Part of a small language model's weights: width 256, no biases in attention or MLP.
Each number is 128 + 24 x the weight over the matrix's rms, rounded and kept within 0 to 255. Layers, rows and columns count from 0. Numbers have three digits each.

# layer 6 MLP up, 1024x256, rms 0.178, rows 566-578, columns 0-255
114122069070104133072163120145180175121147116137187166109128183161139137172178100142139108128080148126133150107159133160137145114144180135137142154135132141127119150110101104092136159160148102095110108113114081099165123128131093155155123096110124138186129148109091142126086104145160112141149090134153138102153149096127089127163105144162106099093153151181147117132129129172125157092136157076125114115113139117174122079125135118138093104129133176144135106131133134145149140129098139133158128168102179127111119159189123137112114108133118148088121099095138114131145141107094142087146111114158123147087126162127139067086126169173094168170135123088134121107093115126086152134145139151174114088069157166139073121121171128104128141197104172144125141109161132086105178133158125
154114144152189119145099104150152092101108088119140096156115125103155120147162156167095136141176112140119176163138100112126112140090118135143099100080118128121135100161125149115146090143151105118115144124114174120121162168145132158105090121150125105100137158153148095140128143133100129128150155133147147163137158065101128097158148135132130143142108118188182148128138121094152141126113111153139108132091136113142135092085179065142100122129162113140134187110151104107145154153091132095132083096139146133160148136097136089115129106140180139130207124152128110121168121140162116122159135166146108179100114082111182115127132100179111141074142127122165093147073131136117132133131083136141103088142118090137153157140134099143114113139100089097156146099155154142179136145112127
116153147152130099125115102136128137157146136102118125137123143110109098130104151187123100086151140108144115153147115090148107097120137153106107132104123134097090146106098103116102146142112139103145140152138172124066146117126131138147130139168132099142130129145115148148127091086154180144136155143076070131120158133142141072136121115094119118129131152123140122130136183085117079129136116140169139143090135158146119130145180124125152124139120129110126104100180117133126159148191102131148074130119147130150095130153138142119133147120114147101133145135127141098155081087117112120166177112164141147145134167131181125137122148143151098166105160132159125093129131150133132130127120116089103141073076132062120157121170142117085134116098144140151132200137148111132119151114129
090123123116173111130112157102136143082102157144129139169157157140111119072161137154141162110061128081154116156146106129132097094135143129107120134147163115116094122108104120139110139148164170077130102123130156158103124113138098126148125151109156130124096081184143074135105096126142156124147098135099206133148162158093117161119097160155091122157145119116177145153112113132142096110143138167139135117137150146161100142152129117141115152179071110154109135136118103119140113062089126141103159103123099091150126101136146140127105129137112103138142117170128150110117143163140131174129128151129125125144102096183113110124172128171117121104106102148128167125186112135114124161177082138098128132139158145168145097079151135164118133095144107130096128119169106157154103137111102
152114115112110116125113168149141151144182105153125156156133148114119112157157142123069105150129113127152092129125117126109172120148140138090121119120121150108112156102150165153132145119180142173134129144171135134144135114098117115164107111156132111119104114107171139113071146100141120136157141123106120153142137115120092099135120156156137151159105131079152145080142126110116163114133122123096089105141103107131146129150115104128139100145182153131104120119133100105105141127152142112106132150136134129125134105164104165120149139153092116157147105121165167107126176138157116115116122085120187144140127087111117130137158167121108122143118149125102157108109154117134135075144146125114114115135108166134176166112117096131123116172141110092110107128167145152116092172168139
123131115115120103122121124094176085124146101135101121128160159155135124111107111155124093157118210122124148123132110119126138109113137063159109132116119138159166173144146086105109090105126109112140154123108156081154142132129118122128106111159142104115135110105062140175133135119136108108122149179115145168068129075138169116111117098104100118163133148144111061092080144109115122155132151126147147110088174120120102124113114108122102190121125098139132109093156132156145168081155104091134141162122125146096104111135129131087151148122143151099112138104112157107153135149125137140167138203176145179159159167149094091164101132127167136131146130129166143110137162131113130122119115125120087122159092142078136086113122131131087140086156110148148070101160110123088121123133164
115177124132108136105119139112115118134135119132150170142148123125103124140072155149101102089140136144121127153094143094094105122111162088136137115115156162118155187116111109167122100119139129142143085105134135148128157146138120139101107169165140145117106128132113096119151107123137128120131147113100107121116140115153133113105193122127120129117151076163111151148151104096161145167184110088164114134124117154123097170120105140128129129133127105101171077139144131112132116168140167076127079112126124117108132134150170103113120128141123166153081134168084112136109106099129146126165106084120137102149142078153136115106128158111183135141099153112112134114122118113165132169120164096154129131105096126097091116132096110136137126162141105152144110112139159113127148118119124
090127115125166161145167161153119171122089091130158093127112136140107096105108143126135142101133146112152109175178136126174157162125135110101113114130099107130103116177122135081123117171150145082125121099148162119144166136151081190089127104103097116109076170112177126081128122139125154165134136088135142128091107130119136094140136123141157137148150160147157108095133126148129114099114138120140123085123127130095125130136150118090108108130147144116150116140133130125108148120158141125128140170143136164153100135125126100163144124146143146101114137127153102150109138135128128133151100116115122146115200120101134112148089091120114063154084138124124162085110098145138108180139103117088152139116126162126137122154116137148103124126140125161081145162097091089124158175161103
121151091071155152100166171135100108114178142152169103108136162105132147173141126150112158111148182111155106134141139106128105155100161155085139123131146139129114130099126088156136167105167157161126186109175170107113146173155107150152140130110109110114161169099128163151137141125122136146131141119133161098118127120086154127102157137146084104136170122129144151111140127127114146113161114139125127135166114117106144139107159154106135123153159198117140134126117139137119144109109104152117080104131106125087095170106124142133153093101142137119128172122084181113122131132134147088142099116135140098115127123133138176131113151116090157115085142137103120144127153138153143158112177100132144117175129105099118084111073184116142098124100136144112128171113102137104116153140128
156134125139168105122083116141108101108123106155142132114131143164156101143119161176124124125119072157109114143136131112092131120119125097137179129127175109153154111126151121126185129116166138140125111109144166122131100179132163098164136154151119127138154120137151083108095139133134097168107114152143122145156118180102143116129103090102141139151101136093079163156102097188106126141119174121109103133146158131153109144138127099148120099094121099127124107169175128141120123092125126110149087161135147127154151148170124137127135116147143116130168096113123114115092120150122107137132090082128128140104117095105097151128140128156175137107155147165128127126172151129104096174129111098101130139064126139131118138123173134121129146135123155131156162130125150135107096191141146
145111153109165115151108142139150148106100159133113135119132134159122143115104177135128096125141128134113127104090161138134143156130160127104131105141145139135057144143141120116108086136123119149159141121116130162117101148136126119129189108139128107136112117148071108154086148088158144148144099152151157136142147127151155172105104146120111107152128120133164096085085128147127131098135154145152155140133148147148127075136160124122103081140149109152166114107117119144119104141129110116116112069104074124149137133116121127106140104094145106114114118126117122119130140125105150118106155122111129145114151125132130176142126152128118108120120106155137105093113134151106120121128125136129131155153120125103141105146130179166127149115141135132104127110179114123135124120148141
130118103145132123128149159118120121109114136143089130157113133141126119137124134153115093108150110126121172105153137144114140110135078111103132099079135137083140113134094090127143106169129145133140130102100139128117119100121132166117190110173112103158147101147098135119120108120145106151119154142096139130097137103136134119099133101119114142146120186156174163125070126135125134104138133130179152141143158121104144090106090118146112166115152146128173156134162140107149088080152130144110085118077130132126109085141108156117112133193136119136133110123207149149107117064145099163153176102096133165151136101116105118141137120111128146143145135116094173159107120098145144132118148129155135082139115163139170104114115102147179146156158152071084151143102176085152112139128122
114104177144114145063076148153136137180154181133147136117140140134167115107117107118156131118168182155112133121092146123126137172128133116144102140093094132095111137143143151110096095143130130089099161146099111132127104135135109172116136152092120159140150152121118124143137146129108138126133128166104104139144086130148134178100177136127130110124163121106087141117074131129175143123113170116128100106136175130144137192120156144164125155144135133132114143170099101139162166140109113122071104129127123165126107155133139103123132157134139109124150180155178171198163104132110120183127080125144168137106129119131099146150152093146172138121116145129113098148159080142148114112092124130104159132154112138148140136133123146139144117144144118174135094089119097138138108151126109
# layer 6 MLP down (transposed), 1024x256, rms 0.0588, rows 566-578, columns 0-255
178090123138133124092141136149111092125122126137135120131137100101117122151155082141116143124111169129149122125120120186139141160096130124182158081118136130172146087109113150141133141101141168149132117148113117122105146099109106115130132131165141149134170146135137115167156152140082140132088099176176123119149155122141086132158121105082133139087177133164160183179125143129146091153096153137126142137179125116117100086105148102072139160066158127124185096131106117174153111115167129120135133158144150153163132148166162104151129152112113148129123166131096109147118129117109090114136144160162155144119132124105144142135165130134171136117121150101087119135133124120115119084134146107146171135093108131129154158121132131167155137117107126113148165147055113128122131144135148
149111145141134110126118141091127130115145120109143106091118124103137128161144155131119088175107076121116124092119108127106119114149106094148125140120142108128184073151173103136194115109123089142096099130145148139147123138121129135127123135139158110125120147123107141114134180155113111137125110133084114146131113092081095107117145117106146165096173068146164121170141135089161129127151118131097105134080120146155124104120136145165098122125157102089148108145127123120137192133090167105105154129125121144156134151089131139108140102091152128158166118116118129111113149182174141181118149149156060147079101160112086100119132120170155094135126115106115086109136149123137133154100140078133137118132133094163135138156114127144090124129153126093147138120119114156143138162143140
195137113123167138197135139099137093152101124156145148154112071146112150163120145097113123172113131188192136129165139135147153130173092092079086158149127146109161109131097169149167178128104177136125124135129116111099141104084083113168103149113084122103132133102122136136149089110099131168093137083170132093122111150174168112152143133105135166094135109140095141118127118076133144133125150107093137107157142150146123149127123117117125134144099137169127122141104128095147141148142098108101132089111137125136152100120139089187095126071097110086162152144150141158105160108127097128150121102099127141140160157135117158113157114113114162152115125139123148125126129101132164117168118159142128148141121115090098153121123157090072155122137110159129154177135140108117117137138127
101073069092152120098102170167137146156174113109111161145136147109125113140108143181102122136130130143141117116124142109112120166184151133116121121169160096102092120120127113122120103123144122085149121112111118108097156142106151146106109148154163146107100137115113129137146193132156103116133118096126121145128159131116098181126129172117153156161111122152165129088150109123112180137099133115136173162141098155124108125104129143178112139139087161179095131132126127091134123127083129139140063154090174140136176110156161134112083105134108101112147118125126129136132120131123109135105130097127124105140133122145120123105144142111112119137113110123140102148120132089142110163117103153129133130150127118130121164127119114113124130096087117134091112128114108141135167085139128
131152132137128127113161100117132111155136091163133135109141115161119140131107143102151091127143188144125110136118130109121075106123143122138106100165151101117160131105130103135125100086158158082177137133132136101149111121130115153156123116073124115120105154141137114133101137125156152139075124129170125113132123072104126176149122140129138133091115140128138110108156122060145147131130173151168157152132118150193119142149114115097111104160091108224109123081121127148136088125136134120127120111097060147159138133116074139154093108085149102141143146138139132148132133139104117130110154123119105106122114107143130142138127136091104105135136113125157136082141113121102126130113117101103149122161115096114142123165107119139127146125118135172110128090124103117124146136130076
163131113134164129119107114118124083157133119093132134160128171144111132142128110152115096134138163101154126124118089147170130111134133078166117116141092116170169104109133119129129132122096130106122107177109128117117114127111082138114061125122127132126128125100082137150112122122112147141164164107110110144110141117099090150170151134062175133156122129144138080078117123121088181142134156114172128158117123100117139135151146114146125106138106085155115117121140136095130116121151134122116098127133144176086129129114149107120116156150136170099067122091150148169182160090132089128101133141086098080135126127139127098117119138130097161128099110104148170110127119133157141135180144101167132110112145109140168104093082119130134128132127140138167146101165125130048163125123162
133130148101118108110151135142076131131141137091152141112125158111117075146075150124146169128136124136134126129167140089127116175119123148148101108146101141134179163137148148113129137115136145118150114116178124133120125172124109147180126200148110135124135123108145104115099136132116088098126098106099080153124109106110114136120152137094170138115143121103143136097160098103122169137147126172103159116132141157128114127136140110169149113169148133154114100113124144138132080154121134117128119103170143142105161145091146103088131088150113129103158100134099141105170078108122158145115155127108112094109159168131106147118130114136132109139084127102138117119148072167142117164125108137127095182151159138125128123124141107142120107102142155148161164116125111143125084105127137
133136128119141107100149137185075141106155099128136117166125130116093184133078170125148103101112107122107126124127181136159131085128114131117139165115134101178146131171104087116126117141090125144106150113116112075140136133170113128171092108105150111134150119114105107131112110132119113143096130134118089162135136121137178121118121124118132128144147125141133155150106159083120135117127104155076124116151107101109130131106146165143112154126143109124126137150177153098112080088091162127122137099094149154125166148072155143123122116170164121135138155160115111136159161098151102101117136078127146123150124098100090070158139111119159104148140136117147109145122159120117130104157097155128124106090118132092142116142131143140121098096187134130099101126138092077092141152129152
154160107134101127125145107111173133152162122147149134143154182091146143145138173156149128129125137136127168118146140078113103097115126160167172112141093143120139124147112170093126125131123183120095128133140159110104093128101123162157152129146091128093108134125132093151173164125143125131104145144116120152136138095101139141101097116137113100122139101165100146130119156118175191146158116127173126126121140063171122142124160167121147102088142103169137111134141096108133116117148128079119135115151114119103117100106129127114121102121135123131107114174163141139115149104127159152115144124152116119131135117111118130162119135123137147105106151162115122095156172132115133167137144129157111101142144105112139139114161131104120140131112160100091133114146153075144152114160109
140125114128119116120137079124128123115111107131124143129126128101154084109118167153135162175134149153111164154133136137123124128160120155145115128123167157122146121129100133125112110081152123104107100135145181160127148099126163119134115135154110133108142139161159179149127125129182148121122174135134100130123117121083109118152118130140138092162103115141091103122148159100123144099135133132134123092141131138115168113114178172178096140135148121103145125120155157097116114076166173117085128137128132132162135145144103099152149098119140115126124130146160124114126097115148128170102135102148147140089145131110121109121108119131129136158135119147145124155149118145138135145153123144092161123090136124139135129148081129147088159113131116109134114119176089136222134132183108
163175139200111097177103126160132123167125126148136118117144186098170138166161120121124130127158187132130154085163126135143138122101119076111088169138136127162128121175146118133137136126139143134072105129101153073124147110132146141158116117089130104111106099140110166114144129150150117129129104130139164133151140122082121140139133122134139122114093149138104141155159164107128157132100130133137125118104092092131110153125093158130141126127095159127136101156099167155121145115132107101147136132163099107135147165189152148129131145130141136153102114152093111123140124132093115120147153113154138086116153111110130153099125120130112154130115104149109117106155152145140096148113121100142149167142108107147129124101111179137098132146160145161139130160105140089137118120138116
139124122178125139178121162107092120114151124099085157128087092148104165141115107129120139121129118138124107087129153154091124132143109142091139102103149104083146141164079133170115127081135127129155149115114125083137120134178153161099141117097086115111098132121120145116132113123145107143123115143140196155117120131133083141173100086121172151158141168122129109153110125160164109168145118174134153159151095120124096161185127173142117144140161115116100159121132131141141160128176163147175165150150131121102089099107075167156117099151105101106125128145111149129143136118139123152091139108116124085154179105128119109131146133132153175117110091103126170142124154109131080164126148120143112130163138130138144114167127110086155110129139115102113121137113155135146097127141115
079129128117157130162121099119087120122101158131122063146095130141174130116145167100131120135121124164151123126150106154135071141152126146116098139121115091113147146133124147157150106122109135161133152127125138136143085122090108094156133134157146121155113160118125140117091102129131142157126130121102164155141149158146135124125149113103133127139136167128125121092115127110137107088106088142127100079149182186111127146147100153174122119071132134135112112125137174165102120130104176143094125145123156138144149142154118113120150086155098135150103133177143112107141141135061116104142122159132158124122150123143145133131137146118154150136095111160152125110138152137168144115119175101125139090126179142115136156178133125159128133120085101143138134056127119113123125153127175